python train.py --d_model=160 --vocab_size=16384 --rope_base=1850.0 --bias="qkv" --lr_mult_o=0.657 --beta1=0.95 --batch_tokens=[65536, 131072, 196608] --train_tokens=476700000 --steps=4005
Each number is 50 + 10 x the weight over its row's rms, rounded and kept within 0 to 99. Layers, rows and columns count from 0. The size before them is the row's rms in percent of the matrix's.

# layer 7 MLP down, 160x448, rms 0.315, rows 0-159, columns 96-127
094:53 43 40 48 48 61 26 53 40 54 51 32 45 58 37 56 35 46 61 53 59 65 37 47 30 37 34 58 39 55 41 52
096:66 40 36 41 48 44 44 61 56 48 44 46 53 38 57 61 63 43 40 62 41 47 42 51 63 57 46 57 56 51 61 51
107:39 61 55 51 37 58 50 49 37 42 56 30 69 57 48 47 51 59 50 63 69 45 31 42 41 66 59 53 47 51 50 40
093:53 49 55 41 44 48 47 56 33 45 54 54 57 49 58 56 51 54 69 45 56 42 48 46 47 46 62 39 51 66 56 50
136:56 33 58 44 52 44 57 41 54 58 63 35 66 49 50 58 41 64 42 43 45 52 43 44 48 67 37 51 47 35 41 63
099:41 48 68 36 57 58 44 63 46 55 54 64 59 42 58 48 47 40 51 52 40 34 54 56 59 44 49 39 44 37 51 52
087:37 43 51 51 39 59 39 62 43 43 51 62 51 39 66 54 57 55 48 50 48 66 44 41 51 58 49 54 42 54 56 53
096:30 40 52 51 49 51 60 51 53 36 29 48 45 44 57 52 40 43 71 42 48 63 38 51 44 40 57 47 54 60 73 45
111:41 50 63 55 48 52 64 57 62 32 64 50 49 34 40 45 50 51 53 41 46 31 30 42 42 65 44 45 43 77 47 58
086:50 47 42 55 51 59 47 61 47 61 58 46 54 63 49 48 63 50 53 53 73 62 34 51 41 46 42 56 59 38 47 50
090:69 35 36 37 43 64 38 64 64 67 59 53 44 41 41 43 43 62 58 56 30 41 49 62 53 51 64 55 52 68 32 49
101:53 51 54 54 39 55 60 59 47 56 44 47 51 73 61 56 59 50 47 47 46 39 44 40 55 74 62 48 51 44 55 43
101:46 41 63 38 60 47 48 76 60 48 37 56 49 34 47 45 51 62 52 62 48 59 63 63 46 40 41 48 54 65 45 68
090:41 56 42 63 36 54 40 62 46 32 52 63 54 55 65 69 46 43 48 52 48 44 54 54 37 53 71 46 55 42 56 65
094:44 66 45 62 51 49 36 39 49 39 57 69 65 44 51 49 47 38 54 66 46 37 50 57 47 41 63 36 48 48 51 52
102:60 57 27 61 58 61 51 49 64 39 56 62 58 57 56 54 40 43 31 58 42 56 56 43 60 47 35 49 45 65 54 55
088:50 61 40 58 47 40 45 46 68 49 49 50 57 44 50 47 46 56 51 50 57 44 60 49 57 49 46 53 49 45 41 53
112:61 47 41 42 53 61 36 55 55 54 51 59 62 51 69 47 58 45 44 73 48 54 66 60 47 47 50 33 64 47 50 46
094:49 56 60 53 34 66 54 51 50 36 44 55 72 44 45 36 25 51 66 60 53 44 61 40 51 57 48 40 22 39 59 44
110:38 59 49 60 56 61 47 52 47 45 50 51 51 48 68 54 47 50 51 64 51 59 48 35 46 72 45 65 40 57 46 50
095:52 72 24 54 44 35 57 43 48 51 34 51 60 51 60 63 45 50 48 52 45 51 61 33 45 60 56 41 62 46 49 56
094:54 54 46 58 27 42 53 39 40 44 47 33 53 39 54 48 36 50 60 43 49 49 58 44 38 64 52 44 51 61 58 36
092:59 37 34 51 55 49 49 41 45 39 42 43 42 34 37 43 50 58 48 56 55 56 58 43 61 47 75 66 53 67 50 20
096:52 56 40 41 26 45 31 40 38 37 32 48 46 69 57 37 49 64 54 66 47 64 48 45 55 49 39 42 49 53 31 59
109:48 42 65 37 58 54 47 48 51 31 67 62 34 53 46 50 35 49 48 66 22 49 40 49 34 62 62 54 54 63 33 40
095:62 46 59 57 50 44 40 58 52 45 35 60 39 43 50 55 57 50 51 43 45 52 73 61 58 54 46 44 46 60 22 39
102:64 38 59 63 33 48 53 50 48 67 45 40 50 47 32 50 35 60 54 44 53 49 47 54 50 43 55 52 63 40 79 42
103:35 35 40 61 56 45 52 58 66 46 44 45 44 52 53 39 53 45 48 62 57 37 36 55 69 53 55 38 49 47 47 66
102:48 48 46 44 46 49 59 44 67 63 43 50 50 39 45 60 51 40 43 42 35 50 54 58 57 52 61 44 39 65 49 45
095:54 47 41 62 55 58 58 41 40 41 51 39 51 47 52 23 39 51 44 53 48 69 43 49 51 52 65 52 45 54 48 47
100:47 45 27 45 58 44 49 42 57 60 54 50 73 37 40 66 56 53 46 53 55 34 53 35 79 53 43 48 45 40 66 44
096:70 45 67 43 63 45 42 50 41 42 45 52 68 51 37 41 43 47 57 57 46 47 48 55 42 41 48 37 46 51 45 40
089:57 54 52 63 58 53 49 62 58 52 53 35 43 37 43 49 33 50 42 58 62 50 65 69 43 46 47 40 53 49 72 53
108:61 46 52 47 39 65 46 50 55 50 40 62 50 55 47 48 52 44 47 48 44 38 54 57 42 45 66 58 66 37 47 67
102:50 48 54 58 51 43 56 56 44 53 36 46 37 63 54 49 56 56 50 62 62 50 54 59 33 49 52 50 40 48 21 49
097:37 45 25 54 65 58 47 49 59 35 57 43 52 45 50 60 35 40 50 64 53 45 51 42 49 43 60 60 55 33 51 58
135:50 35 52 40 40 69 46 56 48 56 48 52 35 59 43 54 54 53 51 57 78 56 51 60 44 47 62 49 59 41 43 59
099:46 47 62 60 45 47 51 57 59 53 51 45 46 24 50 33 52 44 55 49 27 36 41 38 40 46 35 60 50 55 48 51
103:42 41 79 54 52 34 48 57 33 42 44 49 50 69 69 59 48 42 48 75 36 54 40 54 33 47 54 64 55 41 44 25
093:42 49 42 60 60 53 48 50 48 49 46 62 59 55 70 41 46 57 55 38 32 49 54 40 58 70 34 59 38 53 48 50
101:53 55 66 56 53 44 35 60 60 57 56 43 59 43 44 32 56 48 44 43 41 48 61 53 39 47 55 42 56 59 60 51
103:62 51 50 52 74 34 59 43 47 47 58 58 51 32 37 48 46 68 39 62 48 46 59 42 66 56 55 47 46 47 56 48
101:52 60 40 55 46 51 31 37 66 56 50 52 51 37 47 27 58 53 49 51 41 62 41 44 52 55 63 56 46 51 46 64
086:56 45 51 39 50 60 47 46 42 44 48 66 37 52 44 43 53 76 48 44 48 67 38 45 41 61 47 66 42 50 45 57
096:50 66 53 62 43 42 57 53 49 62 57 34 52 35 53 46 50 65 48 42 48 26 53 39 23 51 42 38 58 39 58 48
097:58 42 50 29 53 42 53 44 66 43 68 42 39 51 66 56 37 43 60 28 42 47 51 36 45 48 38 46 46 40 46 58
105:55 56 61 64 53 43 66 33 61 50 52 53 44 48 33 52 42 50 51 61 63 45 45 40 58 41 58 61 42 65 44 65
104:52 48 55 57 48 47 49 51 41 44 67 48 38 65 44 49 43 49 27 43 42 59 54 41 54 52 41 50 50 31 50 43
103:40 48 54 49 43 54 59 47 37 73 54 51 44 49 54 53 70 43 47 45 49 50 51 54 57 45 53 46 60 52 44 54
096:43 44 47 56 53 42 57 46 56 68 54 38 47 41 48 45 41 62 48 38 56 56 54 52 67 40 50 48 52 42 31 57
103:57 49 50 52 56 46 48 56 40 51 62 49 32 41 56 49 51 62 58 57 57 46 58 55 51 61 65 74 46 54 52 74
091:41 55 44 52 50 41 62 64 63 47 50 60 52 48 54 56 58 37 65 45 34 67 48 43 42 41 51 44 54 38 42 51
094:47 53 54 45 45 53 58 51 51 49 58 60 70 49 41 47 47 65 58 53 48 70 41 55 44 36 55 59 56 52 40 60
099:44 46 60 46 42 44 39 49 62 67 39 57 68 47 36 54 45 46 47 55 40 52 49 68 38 58 73 56 57 48 47 54
106:48 48 55 44 39 42 49 61 23 64 61 51 48 67 41 56 50 59 33 52 62 37 41 65 42 53 67 63 60 57 37 60
101:42 46 44 52 59 41 56 71 43 46 45 48 47 62 45 52 73 48 72 46 56 57 43 51 36 41 43 59 51 57 45 65
101:72 55 43 61 50 36 59 63 46 57 55 45 60 41 54 45 69 47 41 47 47 49 63 51 52 52 41 50 48 78 52 53
087:63 47 52 50 49 56 49 24 66 29 64 28 53 36 50 47 41 47 43 51 47 43 58 50 59 48 51 44 54 41 38 34
096:52 44 50 47 53 60 51 50 54 32 42 56 52 51 65 58 68 53 37 48 54 42 58 51 42 42 50 63 41 51 45 67
105:43 60 61 53 44 65 57 61 51 52 59 43 43 44 51 33 54 38 54 42 40 68 59 56 48 44 44 55 55 61 39 47
106:56 40 65 46 49 46 40 44 40 60 45 47 60 64 40 46 69 45 60 54 54 50 49 71 51 45 51 43 51 54 37 51
101:42 50 39 48 51 66 55 57 46 38 57 61 29 38 52 43 51 40 28 65 50 49 29 45 70 61 53 42 48 32 36 61
104:71 57 43 44 52 75 46 49 46 47 57 51 52 47 53 36 55 59 50 77 45 53 50 52 71 48 63 57 58 53 43 46
083:43 55 29 46 48 50 37 59 50 53 55 42 68 51 50 54 39 59 48 49 71 53 49 29 47 69 44 40 52 58 66 31
105:34 54 55 48 54 37 43 49 55 41 45 30 49 66 41 56 37 61 32 37 46 41 36 48 70 47 46 51 63 52 50 56
093:55 46 47 48 61 55 54 50 46 52 68 52 67 41 43 49 44 35 51 60 53 77 38 56 42 57 67 47 56 27 38 48
096:54 57 52 53 60 55 47 63 66 62 56 63 47 41 49 48 39 64 45 47 41 60 53 37 54 47 41 60 41 43 46 55
101:42 58 30 63 37 35 44 37 43 50 45 41 50 40 51 45 43 54 32 53 43 29 54 30 54 61 48 44 45 45 40 43
097:58 53 57 45 46 64 41 35 40 40 59 64 62 45 56 43 29 41 47 45 61 42 52 58 66 46 51 63 51 49 66 43
099:57 49 43 55 53 43 70 39 53 50 48 52 31 68 57 59 46 49 59 70 58 59 44 43 31 39 64 50 46 50 49 58
093:45 49 58 55 54 45 49 64 42 63 59 45 53 53 64 65 45 52 45 48 54 37 44 54 63 61 63 61 76 49 71 62
102:56 39 58 44 48 65 54 56 54 55 44 60 51 45 45 59 63 38 24 31 62 48 36 62 47 54 43 23 60 53 40 61
129:58 42 53 48 61 44 51 41 28 60 56 41 65 52 51 52 51 50 56 49 39 53 73 55 60 42 67 39 50 31 54 44
095:48 36 61 40 50 43 53 59 48 37 51 53 51 50 42 58 47 36 49 36 50 65 48 50 60 65 52 53 52 43 17 45
109:45 45 55 42 47 46 39 56 66 58 52 63 63 36 55 47 52 31 44 44 37 50 41 65 52 49 42 35 52 68 57 58
111:68 61 45 63 46 42 55 30 49 50 40 54 49 51 45 45 64 46 48 60 34 64 57 51 68 52 51 53 37 43 55 43
099:36 58 52 52 59 67 55 50 51 33 47 52 34 51 56 36 62 67 58 57 54 44 47 38 54 52 51 49 37 40 34 42
088:48 51 58 51 56 44 36 41 56 50 48 52 70 53 51 46 60 46 58 59 51 51 41 52 38 46 59 66 67 63 87 46
106:37 48 44 43 55 42 53 60 39 50 50 59 48 38 41 61 47 49 68 49 55 47 56 44 54 38 51 59 57 62 49 37
085:57 53 62 46 56 58 47 51 46 44 59 30 51 57 59 39 67 48 47 48 53 30 63 46 50 46 41 57 37 60 47 72
099:50 47 60 50 44 45 47 37 30 38 47 44 54 56 52 44 73 44 38 56 48 52 65 48 49 40 48 41 47 64 47 49
100:46 56 55 41 39 49 28 64 60 47 51 61 55 56 60 49 64 44 54 62 55 24 31 56 63 52 53 41 50 63 47 57
105:34 62 64 65 47 40 47 66 44 48 53 51 30 53 53 50 44 80 55 53 49 49 59 31 54 52 34 55 45 41 66 59
091:63 55 51 39 24 25 44 54 61 59 41 42 26 52 35 44 51 51 53 52 34 60 54 58 50 44 62 30 54 43 49 59
090:28 44 59 58 46 57 56 38 48 61 43 64 55 52 37 56 63 52 71 56 44 25 62 58 58 45 59 64 49 43 45 36
100:47 51 34 47 62 61 52 41 49 58 54 47 59 75 64 57 40 57 50 57 61 55 38 42 54 43 62 45 61 69 40 53
098:61 57 44 46 48 68 70 29 49 23 61 42 54 48 43 32 46 60 48 39 59 44 54 41 61 46 71 37 66 53 45 35
103:55 56 55 50 64 50 33 46 36 47 52 57 56 52 62 49 43 67 48 63 61 46 59 46 40 62 51 39 57 35 53 59
108:59 58 74 52 52 56 51 63 54 63 38 31 53 58 67 56 66 47 58 56 52 12 54 56 53 40 35 68 69 34 53 35
115:51 58 59 45 36 54 19 41 49 63 49 53 58 26 54 52 42 61 51 48 52 46 55 47 58 46 20 52 45 50 39 52
108:26 53 29 59 41 58 55 50 59 51 62 47 64 66 57 65 68 45 60 52 36 42 40 34 66 64 43 41 43 42 64 45
094:68 40 60 43 44 55 52 77 59 56 43 35 47 35 65 50 36 58 58 46 54 67 44 61 45 50 46 39 59 62 56 79
090:38 59 47 54 51 55 54 76 54 48 47 52 57 47 65 51 45 48 41 57 53 46 39 57 51 55 38 63 51 54 36 53
109:35 42 43 56 41 60 61 52 35 32 53 38 39 44 76 46 27 57 43 59 48 53 50 40 51 53 24 36 45 38 51 63
098:56 36 56 42 74 39 58 42 49 54 48 55 54 64 40 43 46 52 38 54 63 61 62 48 71 46 45 27 47 47 63 43
090:42 55 49 61 58 41 39 47 60 45 58 39 71 37 57 37 42 60 46 43 43 43 43 48 46 42 54 55 50 48 82 42
106:29 47 47 53 49 49 62 37 55 52 56 40 40 39 54 53 33 65 56 56 42 52 29 34 37 42 58 59 45 52 60 45
093:19 44 42 58 43 41 58 49 61 47 46 45 48 49 43 41 63 45 58 54 57 43 71 42 48 52 46 52 53 35 54 53
106:51 43 42 54 64 65 40 45 65 44 35 80 40 34 70 61 44 57 44 49 53 41 55 46 45 54 53 67 47 51 33 65
096:80 50 60 37 54 44 26 52 59 42 57 44 71 31 35 39 44 39 53 39 61 56 54 60 48 44 61 41 51 66 77 58
109:42 42 53 56 47 43 46 55 30 47 50 44 51 58 51 43 53 57 30 48 59 36 54 50 48 56 31 40 52 45 51 52
092:64 39 40 27 53 56 34 44 68 38 56 58 66 60 46 48 54 60 62 70 52 46 41 57 39 50 52 35 44 56 42 53
102:59 42 34 43 47 38 62 24 40 54 70 50 46 58 44 56 63 44 66 50 56 56 69 59 51 47 67 46 56 58 42 38
107:52 48 49 43 57 65 55 50 58 68 54 65 34 66 51 69 51 46 49 25 54 27 24 55 52 63 61 42 71 39 42 79
097:72 39 59 54 62 46 58 60 57 53 45 49 50 43 61 47 55 43 45 56 45 48 61 72 39 42 43 53 46 46 73 44
096:61 63 46 57 72 59 45 52 51 31 53 53 61 53 56 42 60 59 61 60 63 34 48 57 33 45 65 43 44 45 44 50
100:47 52 53 60 38 51 56 45 60 52 42 48 42 60 48 37 49 60 41 52 39 40 34 48 44 54 44 47 38 45 55 51
096:55 51 63 41 55 52 49 49 55 42 59 44 53 50 64 43 47 45 64 51 59 56 22 63 28 41 57 53 51 62 26 50
098:39 55 50 62 53 40 54 55 23 38 49 53 52 43 64 46 39 48 44 54 39 66 54 55 49 52 37 74 48 43 56 61
104:53 51 56 41 44 44 44 56 42 45 60 47 81 61 50 67 48 39 55 42 47 50 54 43 48 34 47 30 56 63 53 32
094:63 50 51 52 33 62 54 45 31 30 50 44 54 52 41 60 42 68 55 60 37 61 59 51 50 54 39 49 51 68 78 48
086:52 46 47 43 40 47 59 38 39 43 50 48 42 59 67 22 45 51 51 59 62 53 57 54 63 45 61 33 55 39 39 56
095:47 55 45 57 44 47 51 40 51 38 54 38 50 67 58 45 62 40 61 40 49 44 55 49 17 56 44 50 43 59 46 51
103:49 49 66 51 50 72 57 40 54 40 48 61 36 44 47 51 47 62 38 61 42 55 65 43 70 70 35 60 55 43 38 54
099:61 66 45 36 57 57 82 58 40 51 54 61 47 56 67 53 59 49 57 52 38 44 59 38 51 50 43 55 38 60 48 28
097:51 41 44 42 35 64 59 41 44 54 48 55 48 43 45 35 69 52 50 43 60 61 56 53 58 43 44 48 47 38 52 64
111:46 56 38 62 59 63 51 59 44 54 43 46 41 27 62 39 33 72 44 41 45 46 56 46 58 58 65 65 39 42 47 59
111:67 45 26 57 43 54 52 57 57 44 64 70 48 56 55 60 73 36 53 51 29 69 33 54 65 48 52 43 55 65 39 62
094:62 43 48 53 60 57 34 44 49 48 30 47 58 42 40 58 53 56 45 44 57 49 48 54 62 73 61 58 72 52 55 49
100:58 40 52 44 39 49 48 48 45 41 52 50 34 38 44 57 47 70 45 37 46 39 48 40 37 42 61 67 53 68 49 75
112:60 51 60 52 57 57 72 42 29 42 40 43 49 41 42 45 55 64 38 54 43 48 33 40 48 71 46 55 63 38 47 45
098:61 55 55 55 48 46 37 27 58 51 40 52 50 49 56 70 58 59 70 48 68 41 71 53 64 65 55 62 48 48 60 45
106:52 44 56 39 53 59 52 56 57 41 60 45 57 51 66 55 50 44 58 13 35 36 50 56 41 45 57 50 52 56 50 56
097:49 59 60 45 26 41 51 60 63 67 45 53 53 65 41 55 64 51 60 67 61 43 24 56 46 51 24 60 72 55 55 57
099:50 46 60 56 32 61 43 31 50 28 39 59 49 51 51 29 39 48 30 50 42 57 57 47 79 47 51 64 33 35 58 37
097:41 57 60 57 52 45 54 28 44 41 56 66 52 50 55 52 60 51 57 41 74 44 47 43 25 52 51 63 61 34 40 65
092:49 55 37 53 57 52 64 41 34 46 53 51 57 41 57 63 36 61 45 51 43 59 43 35 36 41 32 63 50 65 41 51
110:61 56 51 40 33 46 60 54 62 38 58 54 64 39 35 35 49 28 66 44 51 58 47 61 48 46 49 57 37 53 39 63
106:53 46 52 43 31 41 47 60 49 62 24 52 44 51 43 63 55 40 74 61 49 57 45 62 54 44 38 44 47 48 46 50
095:56 52 69 53 61 33 63 56 55 41 40 54 40 45 47 48 58 42 47 44 41 43 38 64 35 54 60 58 45 33 55 57
093:45 60 55 47 46 48 40 67 57 45 42 54 62 57 44 59 51 53 30 50 40 55 46 43 58 68 60 59 36 38 56 44
093:45 39 31 46 43 60 60 54 46 48 55 44 54 40 45 60 47 43 47 50 36 53 27 43 48 49 23 42 37 38 64 56
108:27 46 51 51 46 57 59 36 71 39 45 54 43 74 42 36 49 47 42 59 32 53 55 42 62 31 61 56 42 59 47 43
108:50 27 47 38 51 78 45 48 41 49 48 45 50 53 48 62 39 46 59 62 46 66 47 51 52 48 33 54 33 57 51 46
099:52 57 45 44 40 46 28 45 45 51 56 40 56 67 46 53 71 42 56 54 57 43 37 54 57 58 80 37 42 58 56 46
092:57 46 41 53 44 54 65 35 52 54 43 55 45 40 38 61 23 51 37 46 56 51 54 46 28 53 44 70 47 39 47 40
100:61 40 62 42 55 54 51 34 41 53 48 38 43 68 54 41 55 45 55 64 55 52 67 54 47 46 45 61 37 63 39 46
101:62 58 48 58 50 56 19 49 52 46 45 67 59 50 45 36 66 42 76 69 52 49 44 45 55 64 60 53 36 66 37 48
104:44 47 54 49 49 46 43 50 61 54 51 67 42 48 61 61 48 34 38 48 45 47 44 51 60 40 53 57 50 39 49 55
097:49 49 53 58 49 60 66 38 50 60 52 32 53 36 52 48 56 51 64 66 36 40 53 53 50 51 31 57 59 51 65 42
101:20 52 46 48 44 58 52 38 58 62 59 51 45 49 51 56 71 48 53 54 50 54 50 59 33 48 58 43 52 32 50 48
107:53 60 40 36 50 58 59 60 50 56 49 41 64 58 41 54 75 49 39 40 47 42 54 57 42 28 44 49 57 50 43 60
095:43 54 55 61 66 53 51 54 48 52 60 36 58 48 47 55 52 35 54 48 67 57 53 39 57 46 49 51 49 62 59 55
096:46 44 63 47 46 55 41 28 51 57 54 52 68 63 53 37 69 50 51 69 51 54 52 37 38 63 51 38 54 57 51 52
094:74 54 60 46 72 55 58 41 41 39 47 64 50 62 48 55 56 44 80 41 57 47 49 68 64 44 49 54 57 38 38 53
095:45 61 48 55 39 45 52 54 34 44 54 43 43 39 48 43 70 48 50 61 53 34 53 36 75 54 41 48 53 56 50 70
098:58 48 72 46 30 58 40 54 42 47 46 58 56 43 56 44 58 60 43 55 33 61 45 59 49 55 44 53 40 45 79 57
092:68 44 41 50 76 58 40 72 59 63 58 50 46 53 47 58 53 57 47 44 50 42 56 62 59 44 59 53 65 47 60 39
113:49 68 63 47 43 52 67 48 56 45 56 45 45 51 43 54 56 66 35 33 37 45 43 34 30 45 53 52 38 40 45 63
103:68 50 50 47 52 52 24 59 42 32 43 50 44 37 40 52 55 53 53 50 48 44 54 64 51 45 71 56 45 62 56 51
100:63 52 62 46 62 58 42 30 53 40 48 59 59 63 41 55 56 60 56 56 39 36 59 64 25 49 67 38 52 49 64 51
099:62 44 59 44 54 59 51 35 33 35 61 62 43 57 44 34 66 66 47 60 55 61 37 58 26 35 41 54 51 26 48 46
104:55 47 45 57 47 55 54 41 47 46 27 37 40 49 37 55 51 57 49 47 57 50 54 54 62 46 52 52 49 38 45 55
098:45 61 61 44 39 32 55 53 45 56 56 41 40 56 46 57 49 49 60 50 66 51 59 59 38 37 60 45 41 41 45 48
110:24 45 54 43 35 40 61 57 53 49 46 43 52 68 45 45 61 44 33 49 53 67 43 52 47 60 62 27 49 58 48 43
094:38 51 33 54 50 47 52 45 61 35 41 39 39 50 48 60 25 53 39 53 27 43 57 26 46 60 62 52 45 55 52 47
090:47 55 53 46 32 50 44 62 70 66 42 66 57 45 31 55 37 43 48 56 32 52 48 46 42 62 65 55 44 58 42 33
103:48 52 55 50 68 53 27 63 74 62 57 54 47 44 65 51 63 52 56 43 47 53 59 45 65 38 54 58 59 47 51 48
092:54 48 48 61 47 62 55 45 56 63 40 56 46 54 51 62 63 41 72 42 39 45 53 53 53 58 56 55 48 66 65 52
098:53 47 35 42 48 33 46 40 67 62 38 51 54 55 40 46 67 62 51 41 34 53 57 42 52 53 47 58 48 49 59 55